{"n_layer": 8, "n_head": 4, "head_dim": 64, "d_mlp": 1024, "vocab_size": 1024, "activation": "swiglu", "norm": "rmsnorm", "rope_base": 500000.0, "tie_embeddings": false, "init": "normal", "optimizer": "soap_variant", "weight_decay": 0.16, "schedule": "wsd", "final_lr_fraction": 0.0, "doc_mask": true}
Each number is 50 + 10 x the weight over the matrix's rms, rounded and kept within 0 to 99. Layers, rows and columns count from 0.

# layer 2 MLP up, 1024x256, rms 0.0992, rows 319-427, columns 192-255
67 60 57 59 48 55 43 46 45 56 33 50 50 51 45 37 61 50 42 51 56 21 52 47 54 45 46 53 62 58 29 44 31 58 69 47 59 64 36 41 44 42 75 35 49 48 58 50 43 53 56 63 66 51 58 47 43 51 45 52 71 45 40 40
52 47 39 66 62 55 55 56 46 53 34 45 69 53 62 37 43 44 23 37 63 43 50 44 47 53 43 46 50 57 54 44 56 49 66 45 56 65 68 59 50 42 53 48 55 26 35 60 47 53 50 53 41 49 63 42 46 53 51 27 42 40 58 54
47 52 47 45 84 49 43 38 59 45 54 34 47 47 52 36 64 42 51 62 53 51 38 58 42 57 47 49 48 59 46 53 48 50 52 44 42 52 37 40 45 52 71 58 52 60 60 38 46 52 45 41 56 57 54 54 60 53 53 63 43 42 65 45
56 43 61 48 38 45 68 49 62 39 51 53 65 56 54 56 53 35 69 66 52 51 62 57 68 62 48 52 54 57 58 59 26 55 62 56 51 25 32 44 27 54 26 62 56 47 69 48 57 50 45 48 66 32 38 53 64 47 42 47 59 29 43 47
39 26 49 47 53 48 30 57 64 44 48 46 56 66 43 40 45 67 43 46 34 60 58 35 49 55 53 62 44 53 50 46 47 64 50 43 42 45 58 47 65 52 64 57 42 57 50 51 62 49 44 68 49 56 58 52 47 55 56 53 31 52 44 55
50 68 63 42 69 59 58 34 62 25 32 42 43 45 54 44 64 41 56 61 46 56 42 56 58 52 56 47 46 57 54 22 65 49 59 51 47 77 37 53 36 57 67 48 64 39 61 55 49 48 40 54 43 52 43 53 39 60 57 35 58 57 59 66
52 39 53 71 52 44 42 42 72 54 56 56 54 32 66 52 60 23 44 44 36 58 49 27 55 57 45 54 44 36 53 57 47 62 35 40 49 52 27 45 51 56 49 58 60 50 40 80 46 58 55 59 49 47 64 40 67 59 45 47 55 43 67 51
54 57 54 47 46 42 56 42 57 41 48 57 49 48 54 56 62 51 45 48 35 47 30 59 51 48 55 49 31 41 58 45 54 60 35 40 67 41 44 42 42 63 41 46 49 56 56 60 46 73 50 45 63 51 48 45 65 57 54 51 38 55 46 47
42 42 35 65 56 47 42 52 45 68 55 47 38 60 61 48 46 48 49 50 52 47 60 54 62 40 47 53 63 50 46 50 63 37 54 44 53 48 57 37 70 47 38 36 44 37 42 55 38 54 58 61 60 57 53 66 56 53 34 37 49 43 46 35
52 36 64 45 55 43 37 53 49 53 69 67 52 52 54 36 51 41 32 42 46 54 43 55 28 58 48 65 39 47 53 52 37 48 48 52 41 34 50 42 67 50 69 51 43 48 51 53 62 46 46 68 55 49 60 39 40 50 62 50 45 57 48 47
59 43 48 61 48 51 32 35 37 58 37 56 62 74 68 55 51 43 48 61 37 64 48 39 63 30 33 47 53 54 50 51 49 67 53 39 47 39 58 48 56 44 57 41 38 48 58 53 47 58 35 66 49 45 49 51 54 54 56 37 53 51 48 31
47 63 52 38 47 51 45 69 36 72 46 47 53 52 54 48 50 64 74 52 57 52 50 70 42 58 43 41 41 39 50 58 47 45 51 59 42 56 54 59 67 44 44 31 44 45 53 43 58 62 37 47 50 49 44 60 65 50 50 32 45 57 61 44
32 33 48 39 42 47 42 58 48 51 65 33 37 42 52 56 59 61 48 59 25 30 67 23 68 51 54 56 45 58 63 49 55 55 52 50 49 54 44 46 56 64 49 63 38 38 47 52 47 45 49 59 36 57 45 43 51 32 49 51 69 53 62 80
51 64 57 55 54 53 44 55 55 56 47 43 54 59 42 43 50 43 49 54 41 53 59 52 38 48 64 37 50 53 46 35 69 52 54 47 38 64 36 38 61 38 44 45 36 45 57 51 41 50 44 56 47 52 31 58 43 50 55 52 59 49 49 54
77 48 45 43 56 58 41 63 52 48 63 56 40 55 54 51 50 63 55 54 51 43 50 50 40 55 55 72 48 63 36 50 55 43 47 54 56 47 59 34 46 41 43 52 50 34 53 49 56 42 48 52 44 53 51 51 53 37 51 68 41 54 63 48
62 51 58 51 28 54 54 49 57 51 49 40 42 42 35 52 40 51 56 49 29 45 44 49 53 58 45 54 73 59 64 47 56 63 48 40 63 57 75 58 27 55 34 38 50 53 42 42 39 64 53 42 46 45 40 74 31 51 37 57 41 49 66 52
54 69 50 66 48 38 53 32 44 45 55 39 69 42 51 54 62 41 40 40 55 42 62 44 45 42 52 36 41 52 55 58 29 48 55 57 57 65 50 46 59 37 50 71 57 38 46 56 53 45 41 66 47 48 49 51 57 67 55 46 68 43 54 55
64 42 53 53 64 41 63 56 50 66 46 64 42 48 42 55 58 65 40 54 43 43 51 56 28 33 51 47 55 53 64 54 55 41 51 48 53 49 43 52 35 37 58 51 38 73 60 49 72 35 45 46 55 66 59 54 62 55 45 40 51 61 23 48
45 43 54 24 47 34 60 44 44 65 43 65 44 55 52 52 48 63 63 62 56 38 48 46 43 30 45 59 47 63 51 57 59 42 55 32 55 33 55 49 66 44 59 49 41 46 53 64 64 56 43 55 64 59 53 48 45 53 55 47 49 35 65 34
69 50 44 52 25 59 40 44 47 58 42 54 47 58 53 52 57 50 47 41 54 48 56 37 63 40 47 38 74 50 45 57 57 55 43 60 44 35 61 48 49 52 49 60 56 59 53 54 49 61 60 35 62 59 57 58 47 64 41 52 46 51 53 46
54 64 57 53 60 56 48 46 65 51 67 26 61 53 46 60 64 52 46 36 48 65 69 49 48 40 47 56 40 44 52 48 25 44 41 49 43 56 57 56 53 49 57 39 47 57 39 42 32 61 45 56 48 66 54 43 46 38 44 56 80 43 51 37
45 52 66 37 52 47 54 63 66 44 71 41 58 69 51 67 47 45 50 70 44 49 45 61 50 48 43 52 53 54 56 48 40 44 46 58 68 37 64 48 58 31 53 32 49 42 46 50 49 56 64 50 55 58 46 62 53 69 39 46 57 45 80 53
44 55 58 54 64 62 59 45 42 35 42 52 54 55 45 52 45 56 46 48 63 50 36 50 46 60 43 49 40 45 50 59 48 45 60 62 45 48 54 60 51 56 51 41 46 29 31 37 47 55 46 47 47 59 51 48 71 48 62 57 56 42 55 54
58 46 64 42 48 45 54 29 40 69 59 45 50 69 35 59 47 41 63 54 41 40 45 23 66 56 48 36 49 45 50 29 66 30 54 63 47 29 49 57 29 51 41 68 56 44 46 57 56 54 69 51 40 48 52 55 58 52 51 60 54 65 56 65
56 51 43 55 48 63 40 56 49 51 39 60 49 39 38 28 32 52 67 53 47 47 50 48 53 31 43 41 63 55 42 53 63 57 49 46 56 48 59 50 44 53 50 42 44 59 28 62 60 46 63 40 47 50 59 49 36 46 55 42 31 47 54 37
60 17 56 35 27 51 42 60 58 59 58 49 29 50 47 50 38 35 41 37 56 62 59 47 58 30 45 53 47 55 38 45 60 72 69 49 64 53 60 59 60 62 44 41 50 51 50 52 35 63 65 52 54 49 54 51 41 40 42 37 40 42 28 44
60 40 61 61 37 38 59 60 28 51 54 52 42 57 47 47 48 54 44 37 61 42 42 48 46 52 46 34 56 59 45 51 51 59 54 41 76 52 50 61 56 35 51 50 46 69 68 51 43 35 29 45 45 50 58 50 42 63 48 47 41 53 38 43
52 47 55 54 35 44 46 44 60 63 45 63 51 61 72 48 68 76 50 66 53 54 46 56 42 32 45 37 44 51 48 43 55 59 38 76 55 49 65 42 47 56 50 50 42 29 41 43 73 39 41 48 53 34 50 50 69 46 28 64 47 48 35 38
48 61 55 32 50 63 66 57 48 52 58 50 53 35 52 60 51 44 46 62 48 69 50 50 34 54 45 57 38 58 53 34 57 56 54 54 35 52 55 50 50 46 60 49 51 60 59 35 58 64 50 60 53 51 56 27 41 34 57 50 51 36 55 43
48 53 46 66 51 53 53 52 60 28 62 56 42 61 44 69 47 67 39 38 38 56 62 44 69 46 68 55 45 46 70 56 53 56 56 41 60 54 62 44 59 49 50 40 19 36 29 45 57 49 36 53 56 70 55 60 47 55 41 47 60 21 47 50
46 62 40 52 45 43 51 47 50 59 46 56 55 60 49 52 55 55 68 56 50 58 44 50 49 65 53 47 55 35 56 49 45 59 50 58 49 66 59 66 46 43 51 46 58 42 40 51 45 45 40 62 53 56 64 78 40 51 61 53 54 45 53 57
59 58 44 52 33 53 47 56 52 46 33 60 43 44 63 58 58 68 70 65 70 71 37 46 56 55 49 66 76 35 55 37 42 47 62 37 61 52 43 62 39 54 26 46 35 57 46 40 56 51 43 67 64 72 61 56 59 62 52 27 45 53 48 56
65 34 49 44 59 46 58 49 39 44 39 22 51 45 39 53 57 53 42 59 50 35 46 63 60 38 53 34 51 59 55 47 60 46 40 29 53 58 60 47 36 61 43 37 69 24 52 46 51 33 49 64 44 50 54 62 46 33 50 48 44 35 38 54
45 60 57 61 57 39 69 52 50 47 48 58 75 62 45 50 59 40 55 51 47 54 55 60 29 45 59 64 64 48 51 63 27 48 47 50 42 54 39 46 57 54 64 78 38 58 44 56 59 31 42 51 46 49 45 44 50 63 44 49 41 49 55 51
42 65 46 48 57 52 51 55 37 69 50 57 45 64 48 52 36 42 53 58 50 36 38 44 43 48 38 66 47 43 39 56 52 42 39 51 40 56 52 33 61 40 58 34 59 36 71 54 28 46 76 52 73 39 51 45 61 34 43 51 57 72 86 56
45 66 51 40 41 53 62 42 43 33 59 68 71 52 34 43 52 39 42 41 55 40 53 57 59 31 43 42 41 58 45 48 46 51 61 62 55 49 45 41 43 51 57 48 44 87 63 50 45 56 52 52 49 50 45 46 53 58 59 40 36 49 69 55
59 36 54 55 59 56 55 66 66 55 42 63 47 50 57 57 43 51 53 48 53 43 66 41 54 51 39 46 55 39 71 43 54 41 30 56 44 38 51 50 60 52 33 62 42 43 52 59 50 35 58 41 58 59 47 79 55 32 48 47 59 43 39 39
62 60 25 65 41 58 46 45 45 59 48 36 61 46 44 60 39 55 62 65 44 59 43 65 66 58 48 52 59 61 55 45 31 59 43 68 67 48 51 58 59 44 40 48 40 61 48 60 54 34 55 46 35 42 63 49 47 51 56 46 40 60 40 45
57 51 57 48 49 50 60 46 54 39 63 48 56 51 41 64 44 51 51 43 46 35 59 59 54 49 47 50 41 56 28 54 37 42 58 55 51 69 58 50 50 32 37 57 47 45 60 39 62 51 41 43 48 40 60 42 45 66 41 59 36 42 59 39
46 12 53 41 42 54 45 45 70 48 40 64 54 50 47 55 62 58 54 44 51 50 39 52 65 43 61 50 53 66 54 61 40 54 64 50 51 60 60 55 43 14 43 51 41 44 54 31 56 44 33 50 59 37 42 50 43 48 33 47 44 44 47 73
59 55 66 34 61 50 37 45 63 52 38 40 43 64 55 38 53 30 41 59 42 54 62 24 36 66 50 16 49 49 50 45 52 47 50 52 50 31 60 24 36 57 39 52 44 53 46 52 31 33 62 14 47 33 46 50 46 36 52 56 56 57 61 46
51 53 59 42 51 69 52 58 57 47 50 47 67 33 52 44 47 58 60 73 40 48 49 46 61 45 56 53 59 64 52 65 63 42 64 46 71 51 47 59 86 60 51 48 41 41 45 44 51 44 45 65 66 59 67 59 45 48 54 55 43 46 51 70
29 28 41 49 40 63 70 44 57 47 40 61 52 57 37 59 53 52 43 56 47 60 29 71 26 42 25 45 47 56 46 29 49 42 56 58 54 73 48 44 53 59 44 49 44 49 51 50 67 58 40 53 45 48 66 45 64 35 36 49 49 44 49 50
51 59 44 45 55 54 46 55 43 47 45 42 61 40 49 59 63 59 52 42 43 46 46 43 49 45 64 35 58 55 89 41 46 48 28 55 34 46 41 59 61 45 55 51 40 60 63 39 45 62 59 37 52 49 48 47 37 53 33 57 45 30 47 43
50 52 55 49 53 55 49 59 50 47 48 36 46 51 60 48 53 46 29 41 45 47 54 57 56 49 58 40 59 40 38 51 47 43 51 64 52 57 43 48 54 60 55 62 39 50 54 53 34 53 59 46 51 66 46 57 48 78 66 41 51 60 55 45
51 54 46 40 48 50 44 39 56 58 53 59 32 54 24 43 45 51 61 53 48 62 36 53 53 51 70 50 56 48 45 59 51 38 45 60 57 43 43 51 66 50 61 51 50 56 53 47 35 29 51 62 63 48 44 61 62 49 26 51 57 53 36 47
41 55 58 47 60 50 38 48 32 23 45 41 46 50 40 52 52 57 57 54 52 34 42 36 69 61 52 56 51 64 45 56 52 42 59 60 36 51 61 49 51 47 57 59 57 34 55 46 46 55 71 44 46 40 79 54 29 54 47 35 48 63 64 64
43 71 60 52 57 53 30 58 51 59 40 52 53 49 54 41 42 51 48 31 72 51 48 47 40 37 53 45 38 24 56 52 44 49 59 46 30 42 49 46 55 43 26 56 58 60 54 42 62 39 45 57 42 71 48 57 61 43 49 61 56 55 69 46
58 47 39 49 53 49 50 57 56 37 51 62 43 53 58 47 40 49 54 30 52 60 49 50 48 47 51 41 52 53 34 48 47 48 54 61 44 43 55 66 51 54 55 53 51 63 67 41 49 49 45 44 44 39 42 38 50 40 55 65 41 48 47 54
34 55 47 37 33 59 47 67 56 45 59 58 54 45 48 35 47 52 50 41 29 33 52 59 53 49 40 47 44 39 65 59 71 36 34 33 46 60 56 47 58 47 51 52 46 59 59 28 36 47 39 36 36 50 64 50 47 51 45 56 44 49 47 42
35 59 39 60 67 27 63 62 50 36 40 39 45 42 65 23 43 46 69 38 37 39 43 54 35 41 49 64 39 56 50 41 47 54 47 41 56 48 50 61 43 40 60 42 54 47 57 64 45 50 48 46 61 50 52 62 73 49 43 57 49 43 37 54
46 40 66 46 44 54 56 59 52 66 39 53 58 50 48 52 50 46 32 40 41 52 52 42 34 40 45 71 54 39 54 46 66 45 48 38 56 38 49 68 43 52 51 48 51 69 54 57 50 44 75 34 61 71 48 61 52 51 53 40 49 37 47 55
60 69 54 40 51 36 62 87 47 33 65 47 55 34 53 49 65 35 36 61 55 38 44 46 62 56 52 66 45 47 66 62 59 60 38 53 58 42 31 49 34 35 41 61 33 53 38 41 60 33 43 35 46 83 49 58 38 33 67 54 50 46 57 39
61 51 53 58 57 47 55 56 49 42 52 71 66 57 59 41 34 62 45 43 49 40 65 37 53 44 53 53 45 46 40 52 31 40 41 62 59 46 69 51 65 33 50 53 51 31 33 50 43 49 44 77 66 47 51 33 53 62 63 52 48 39 47 73
57 38 70 62 65 41 53 55 56 44 45 52 34 63 56 63 52 72 55 69 38 36 60 51 49 49 55 46 67 29 45 54 57 61 66 55 55 41 51 51 52 54 42 41 30 28 15 36 50 49 63 37 59 71 45 54 50 46 44 55 51 38 41 63
48 51 48 62 47 41 61 49 45 59 47 47 53 52 51 49 66 62 61 69 62 57 70 50 50 47 61 54 52 46 41 49 58 41 58 39 41 31 53 72 64 40 57 66 65 65 48 59 41 55 55 55 53 50 40 48 53 38 52 59 54 54 49 56
53 56 49 47 54 50 50 44 54 61 47 39 53 52 50 47 65 55 46 53 42 44 41 40 71 52 36 41 55 45 59 57 57 48 53 44 44 53 36 46 55 19 47 41 39 24 45 64 66 28 60 62 55 50 51 58 44 54 42 37 44 38 54 48
38 52 38 55 57 50 57 36 65 50 50 49 55 57 41 43 53 65 40 51 40 67 37 41 57 34 45 47 51 52 36 65 51 53 56 61 54 47 55 39 34 24 48 61 42 58 60 58 57 43 72 59 39 49 46 51 54 59 32 40 68 50 61 39
42 61 48 29 35 48 54 62 48 36 53 40 43 54 55 34 52 65 55 47 55 30 29 64 28 66 44 34 35 50 42 63 70 52 53 43 44 62 53 52 59 34 67 54 55 63 52 48 62 47 35 56 37 52 66 46 46 47 48 51 54 77 27 56
43 58 50 52 62 41 45 58 39 47 49 49 64 39 63 50 55 48 48 48 40 66 43 60 70 24 58 54 50 56 30 53 64 48 40 46 55 39 52 65 59 40 66 53 58 57 56 53 68 55 72 38 49 46 59 41 20 40 59 72 49 41 47 48
57 61 44 44 51 25 53 30 38 66 47 38 45 51 44 54 56 52 62 55 61 41 52 43 41 53 48 60 49 59 55 54 48 49 53 60 60 39 46 64 42 46 58 48 41 53 52 47 59 34 39 43 43 44 50 64 37 51 57 45 56 48 56 68
58 46 58 68 58 33 50 41 43 48 48 48 57 39 40 34 59 44 47 68 30 55 43 66 57 45 55 44 61 61 44 45 36 39 41 42 53 50 46 50 42 50 49 32 56 49 36 52 66 41 55 70 51 54 41 36 50 58 65 60 47 26 40 46
52 66 53 56 51 74 59 52 62 46 59 33 30 56 50 44 46 27 55 61 44 49 67 51 53 40 41 44 48 67 60 68 62 57 47 57 44 55 51 37 45 59 49 42 39 31 50 50 64 36 56 62 56 35 35 59 51 48 53 52 51 47 40 76
38 39 38 40 52 70 41 43 39 47 60 39 38 29 67 45 54 54 45 31 52 40 61 65 61 45 51 56 52 51 38 63 42 66 56 48 68 35 51 51 60 52 68 51 47 57 62 35 45 44 46 54 40 42 49 53 50 41 56 60 49 74 54 49
47 34 50 51 45 55 50 69 39 39 48 52 26 43 54 36 49 58 72 44 48 66 45 52 51 56 42 41 55 66 18 44 60 46 41 32 52 30 58 48 49 53 37 48 50 51 60 62 49 62 63 59 45 62 48 51 39 44 33 49 60 61 59 54
49 36 50 43 37 41 55 50 34 51 67 64 43 60 55 55 58 51 61 38 52 42 50 43 64 46 25 42 53 46 44 51 47 38 47 55 35 33 48 43 28 56 41 59 53 52 52 64 61 42 60 49 41 44 59 62 49 68 72 50 66 55 57 54
46 50 44 36 56 45 64 51 52 39 43 41 55 50 52 67 47 62 45 53 50 37 58 48 52 54 45 33 48 55 53 60 68 66 35 51 45 44 58 73 59 60 44 42 37 32 54 36 52 52 39 52 38 46 54 56 51 38 45 61 56 53 48 78
46 42 60 48 55 22 50 40 61 44 50 60 53 56 49 37 48 45 48 54 54 52 42 57 62 49 45 63 53 58 48 60 34 55 56 69 55 50 43 43 60 61 40 67 56 34 38 48 58 56 44 62 32 45 57 51 52 23 59 60 47 43 63 52
38 48 56 56 53 61 36 53 52 55 47 56 54 44 51 46 50 41 45 62 37 62 42 38 45 56 52 57 39 52 42 59 45 64 43 50 45 58 55 46 42 45 56 48 69 54 62 59 45 44 43 43 71 41 60 70 51 44 63 33 49 47 54 44
34 33 40 52 44 57 49 52 55 49 43 45 62 49 38 78 51 38 38 49 38 53 56 40 60 63 49 32 47 50 60 72 50 15 62 25 41 43 47 58 45 56 42 41 53 54 57 61 44 46 44 67 56 37 55 54 40 64 43 51 40 45 48 62
38 38 52 45 55 39 51 55 33 40 57 50 54 39 45 39 46 53 49 63 25 68 45 37 55 48 45 55 55 33 57 47 61 57 46 40 39 46 42 49 60 28 47 51 61 64 51 34 52 45 57 40 29 30 44 62 59 47 61 50 41 53 62 45
73 70 57 41 42 51 42 55 35 42 42 46 67 57 47 41 49 47 55 48 47 46 46 48 38 63 56 57 59 41 28 46 48 35 61 54 55 38 53 60 49 51 37 26 52 42 38 50 61 38 41 45 38 40 41 34 44 50 41 45 53 33 35 44
48 61 50 69 40 44 44 67 49 40 61 31 62 64 37 53 56 56 55 26 68 53 36 46 56 46 45 61 46 21 59 41 35 55 72 46 47 37 58 59 41 56 60 46 62 44 39 32 58 60 49 46 46 39 67 59 46 53 54 41 58 54 60 58
50 47 57 33 43 55 61 56 50 34 76 50 53 51 34 41 48 58 49 54 56 53 63 47 43 51 65 38 30 53 65 56 48 48 48 60 61 45 65 59 59 48 38 72 63 43 40 41 70 60 56 48 73 61 58 57 26 41 43 66 37 44 47 58
46 52 53 51 66 53 28 56 52 37 60 51 53 57 56 59 35 38 50 44 48 64 45 48 52 55 52 52 49 47 75 51 51 28 56 63 36 65 40 40 54 64 63 44 46 29 44 65 50 37 44 52 49 58 55 45 33 49 61 40 45 44 60 60
53 50 45 46 56 47 53 53 64 55 41 61 55 47 55 33 54 58 53 28 43 50 43 54 52 37 52 45 53 65 52 40 54 51 54 52 47 41 44 61 46 44 79 67 52 50 65 42 55 68 45 69 57 30 26 60 64 57 58 25 63 72 55 48
49 56 34 58 45 68 52 60 55 49 42 54 55 50 39 55 38 53 48 48 46 59 64 71 59 71 61 42 60 51 49 59 43 49 73 43 34 34 49 55 47 49 69 50 67 62 54 33 40 51 49 35 47 48 69 44 47 38 62 56 54 44 66 35
59 46 45 52 40 52 46 53 34 28 47 29 46 56 52 45 59 58 53 52 41 45 55 60 56 52 64 54 50 41 65 62 38 47 36 65 58 53 40 41 35 50 32 69 32 39 59 53 46 47 58 59 54 62 43 47 52 54 51 50 29 39 37 32
59 53 40 58 50 41 48 57 40 42 38 42 56 42 61 35 56 60 62 56 55 47 41 42 72 45 36 32 42 49 53 44 48 50 43 44 49 41 34 36 40 41 66 49 55 62 37 37 58 35 52 47 58 42 45 44 48 36 28 49 43 40 64 40
59 48 41 67 27 46 45 45 31 35 53 51 62 58 62 41 57 53 47 56 49 59 60 35 47 57 48 39 55 53 69 65 48 58 35 56 43 52 49 66 58 48 60 34 31 72 64 59 41 37 66 44 59 50 44 49 65 45 49 63 47 54 52 70
56 32 52 33 51 51 60 60 38 59 51 54 48 38 47 55 39 39 41 44 59 37 64 57 47 45 39 49 41 51 46 43 63 52 56 51 53 62 47 47 43 46 61 51 28 35 52 34 56 50 39 53 47 53 72 53 43 67 21 42 57 47 41 48
38 47 63 68 35 64 42 48 63 61 61 37 33 36 60 63 60 48 46 41 55 42 39 44 49 55 41 53 58 41 45 56 54 55 51 58 61 33 50 56 44 60 63 58 42 51 55 44 47 34 33 40 38 56 69 40 39 51 43 54 42 44 36 54
34 31 47 52 59 32 51 46 58 49 44 57 50 48 52 35 54 47 58 42 59 58 62 54 47 38 37 67 51 55 51 47 29 57 68 50 53 60 59 48 54 48 44 42 52 40 65 46 77 50 49 45 53 49 60 43 39 42 51 43 57 40 74 37
41 37 66 54 50 55 56 47 49 56 39 40 44 54 65 57 59 48 47 55 47 46 50 53 60 61 44 34 39 48 56 61 45 37 48 59 51 34 62 46 49 53 59 30 64 42 41 38 51 40 49 36 59 68 52 29 48 52 55 44 58 58 39 63
62 58 33 56 52 55 56 38 37 36 54 52 62 40 58 41 51 49 56 65 50 32 41 61 30 55 43 48 64 47 26 31 43 32 49 47 36 59 44 49 48 62 34 61 48 62 50 63 41 49 48 58 48 49 44 41 40 46 50 59 58 41 56 45
46 48 41 29 76 35 64 49 60 59 43 42 57 60 42 57 45 51 43 71 44 70 61 56 51 62 85 56 39 39 46 56 37 41 49 50 31 34 51 32 61 62 52 51 56 47 45 51 26 47 52 63 46 26 56 44 49 49 42 49 51 51 53 32
56 35 66 46 47 24 48 49 45 34 58 38 39 42 47 49 47 53 76 40 41 47 67 20 66 57 37 46 45 52 55 55 36 46 34 42 48 37 69 57 64 57 42 45 61 42 29 50 39 41 61 56 51 30 43 43 38 50 42 52 42 56 74 50
57 57 54 53 48 60 57 41 48 52 58 45 44 68 42 53 53 54 67 46 50 53 48 43 74 44 52 64 41 50 41 48 61 55 47 42 58 59 31 51 36 65 51 54 55 52 58 36 49 49 52 47 46 36 60 49 70 37 33 45 48 56 38 45
42 62 38 57 46 46 59 37 60 51 44 63 50 56 58 66 47 46 41 37 48 50 47 47 50 59 53 52 28 56 50 51 58 66 63 59 48 53 57 63 48 50 44 52 55 21 53 52 52 60 44 51 47 41 51 39 53 55 46 64 42 58 56 59
49 46 40 66 52 51 47 55 39 37 55 55 43 34 54 58 35 62 62 41 53 54 51 41 41 50 48 31 40 43 58 39 53 63 70 57 63 63 52 43 81 58 50 44 59 46 68 58 66 73 59 65 61 52 44 42 57 56 56 47 60 57 61 54
38 43 60 69 28 22 52 50 43 55 48 43 66 56 49 63 53 59 42 60 36 74 50 42 43 73 49 42 42 51 42 32 53 43 41 46 40 34 63 61 51 39 62 50 62 48 53 60 69 56 80 63 47 38 31 50 51 31 55 55 47 43 54 43
51 44 53 48 43 34 52 61 64 48 58 52 62 64 45 56 50 46 49 48 39 49 44 54 65 44 53 65 58 63 46 47 58 51 49 52 56 36 49 48 45 48 54 48 42 43 43 57 41 61 51 57 44 49 61 51 43 57 47 56 46 57 41 42
44 62 53 61 59 53 49 35 50 52 44 56 26 65 51 56 42 41 49 46 49 52 41 41 58 49 41 56 42 40 57 56 43 36 45 45 49 47 38 43 40 64 53 70 36 44 47 48 54 66 34 66 71 43 57 29 54 51 48 43 53 54 61 57
29 43 61 46 54 41 69 45 53 46 42 43 34 41 52 45 66 49 56 36 52 62 41 59 48 43 45 52 45 58 60 60 51 49 49 58 50 45 57 52 59 48 47 50 58 54 54 65 46 47 26 46 48 43 48 38 43 54 40 53 41 51 52 69
72 61 44 41 54 71 53 55 63 45 50 31 42 63 50 46 45 36 32 43 62 48 36 43 51 37 54 37 57 51 35 60 64 53 52 52 60 59 50 46 55 54 50 60 42 53 34 56 62 46 39 66 39 56 63 38 63 49 60 48 59 61 63 44
53 68 40 71 51 37 57 45 34 34 45 51 42 35 59 43 49 60 53 44 39 48 62 57 53 62 42 35 55 58 40 42 43 55 45 46 65 41 32 44 30 28 62 48 45 38 39 64 60 77 39 46 53 55 38 60 32 68 59 24 47 48 42 41
52 53 45 57 66 56 52 59 39 51 35 58 50 49 57 66 58 55 53 58 48 49 48 36 47 50 58 35 47 37 73 48 59 70 60 50 39 50 61 50 42 48 61 51 47 40 42 31 62 56 25 42 45 40 43 82 35 49 51 72 51 33 45 48
61 32 53 61 22 50 41 53 76 58 47 49 46 53 48 53 42 43 70 38 45 47 53 47 44 43 53 47 51 38 53 52 48 47 60 48 51 54 50 47 40 54 46 43 39 40 65 51 64 44 33 68 54 41 58 63 47 50 46 45 55 53 42 58
63 50 56 54 63 53 42 38 49 46 52 55 70 54 43 37 66 46 59 51 41 62 41 48 43 49 60 52 61 47 50 61 50 59 57 57 60 59 58 47 38 49 28 45 44 53 49 54 51 45 55 46 45 34 53 38 71 52 44 45 47 60 43 36
49 26 37 65 58 36 49 51 55 34 36 44 56 52 41 49 52 54 58 57 35 47 43 56 51 50 55 55 65 60 36 45 71 42 50 41 56 39 53 55 50 46 47 49 63 66 54 47 61 49 51 58 29 40 41 47 33 30 45 55 59 52 39 59
36 48 27 36 52 45 36 50 63 31 64 47 59 48 54 49 67 48 43 55 76 53 37 50 64 35 48 46 57 49 37 53 50 40 55 62 48 55 49 51 50 37 65 33 48 59 41 51 72 55 45 55 39 63 55 32 43 40 32 33 52 41 41 40
42 36 43 55 62 39 40 58 44 37 61 57 72 49 51 59 65 58 47 64 62 52 58 72 32 44 68 52 59 34 40 58 46 52 51 50 48 44 53 52 49 55 69 50 67 36 59 56 52 48 60 44 56 44 52 58 16 50 54 48 29 47 61 51
53 49 57 66 60 63 53 42 40 47 28 68 46 62 53 34 50 61 40 56 44 55 41 55 64 41 37 62 51 41 70 60 53 57 56 55 40 39 55 58 73 52 54 34 39 52 28 46 42 64 54 42 41 45 55 44 58 56 36 60 38 49 56 54
56 46 46 55 37 58 46 45 53 43 49 46 59 52 60 42 45 60 56 45 47 47 66 63 51 48 29 51 38 38 59 52 34 40 45 56 35 56 53 57 55 30 56 55 59 40 44 63 62 50 58 30 40 41 27 47 54 35 37 47 28 50 59 39
53 50 44 40 61 45 39 57 45 51 43 43 39 65 60 48 70 61 47 62 45 51 44 58 54 64 63 52 61 45 43 46 51 39 34 48 53 57 41 42 56 54 24 55 43 44 54 38 39 56 55 71 60 57 50 55 41 42 51 62 49 58 63 60
58 62 61 45 49 44 57 68 52 47 41 57 22 42 48 50 59 48 47 38 50 42 70 62 39 58 42 40 51 54 50 59 42 44 37 47 40 38 73 52 46 23 50 55 68 56 69 59 43 53 52 60 64 50 42 31 52 46 36 71 60 52 51 32
43 47 57 44 66 56 28 42 44 41 57 38 65 64 55 59 34 50 65 57 33 50 38 56 55 42 28 42 60 45 39 57 59 30 53 39 65 51 51 38 66 48 73 24 61 60 25 42 43 59 65 35 66 52 60 58 42 59 37 39 58 49 35 44
53 59 53 36 52 49 33 53 54 54 45 48 45 55 54 55 55 46 51 50 54 33 51 40 53 62 59 49 36 43 56 38 39 51 33 41 42 45 42 33 39 45 43 57 46 47 53 61 40 62 31 53 50 51 36 53 45 52 56 23 38 52 30 47
41 45 43 38 59 32 60 40 64 56 44 65 68 41 72 65 57 52 31 52 40 40 36 54 42 64 44 39 43 39 60 53 47 50 50 57 46 54 34 50 41 43 31 44 37 64 50 50 56 57 69 50 22 49 52 58 52 36 57 50 67 58 40 53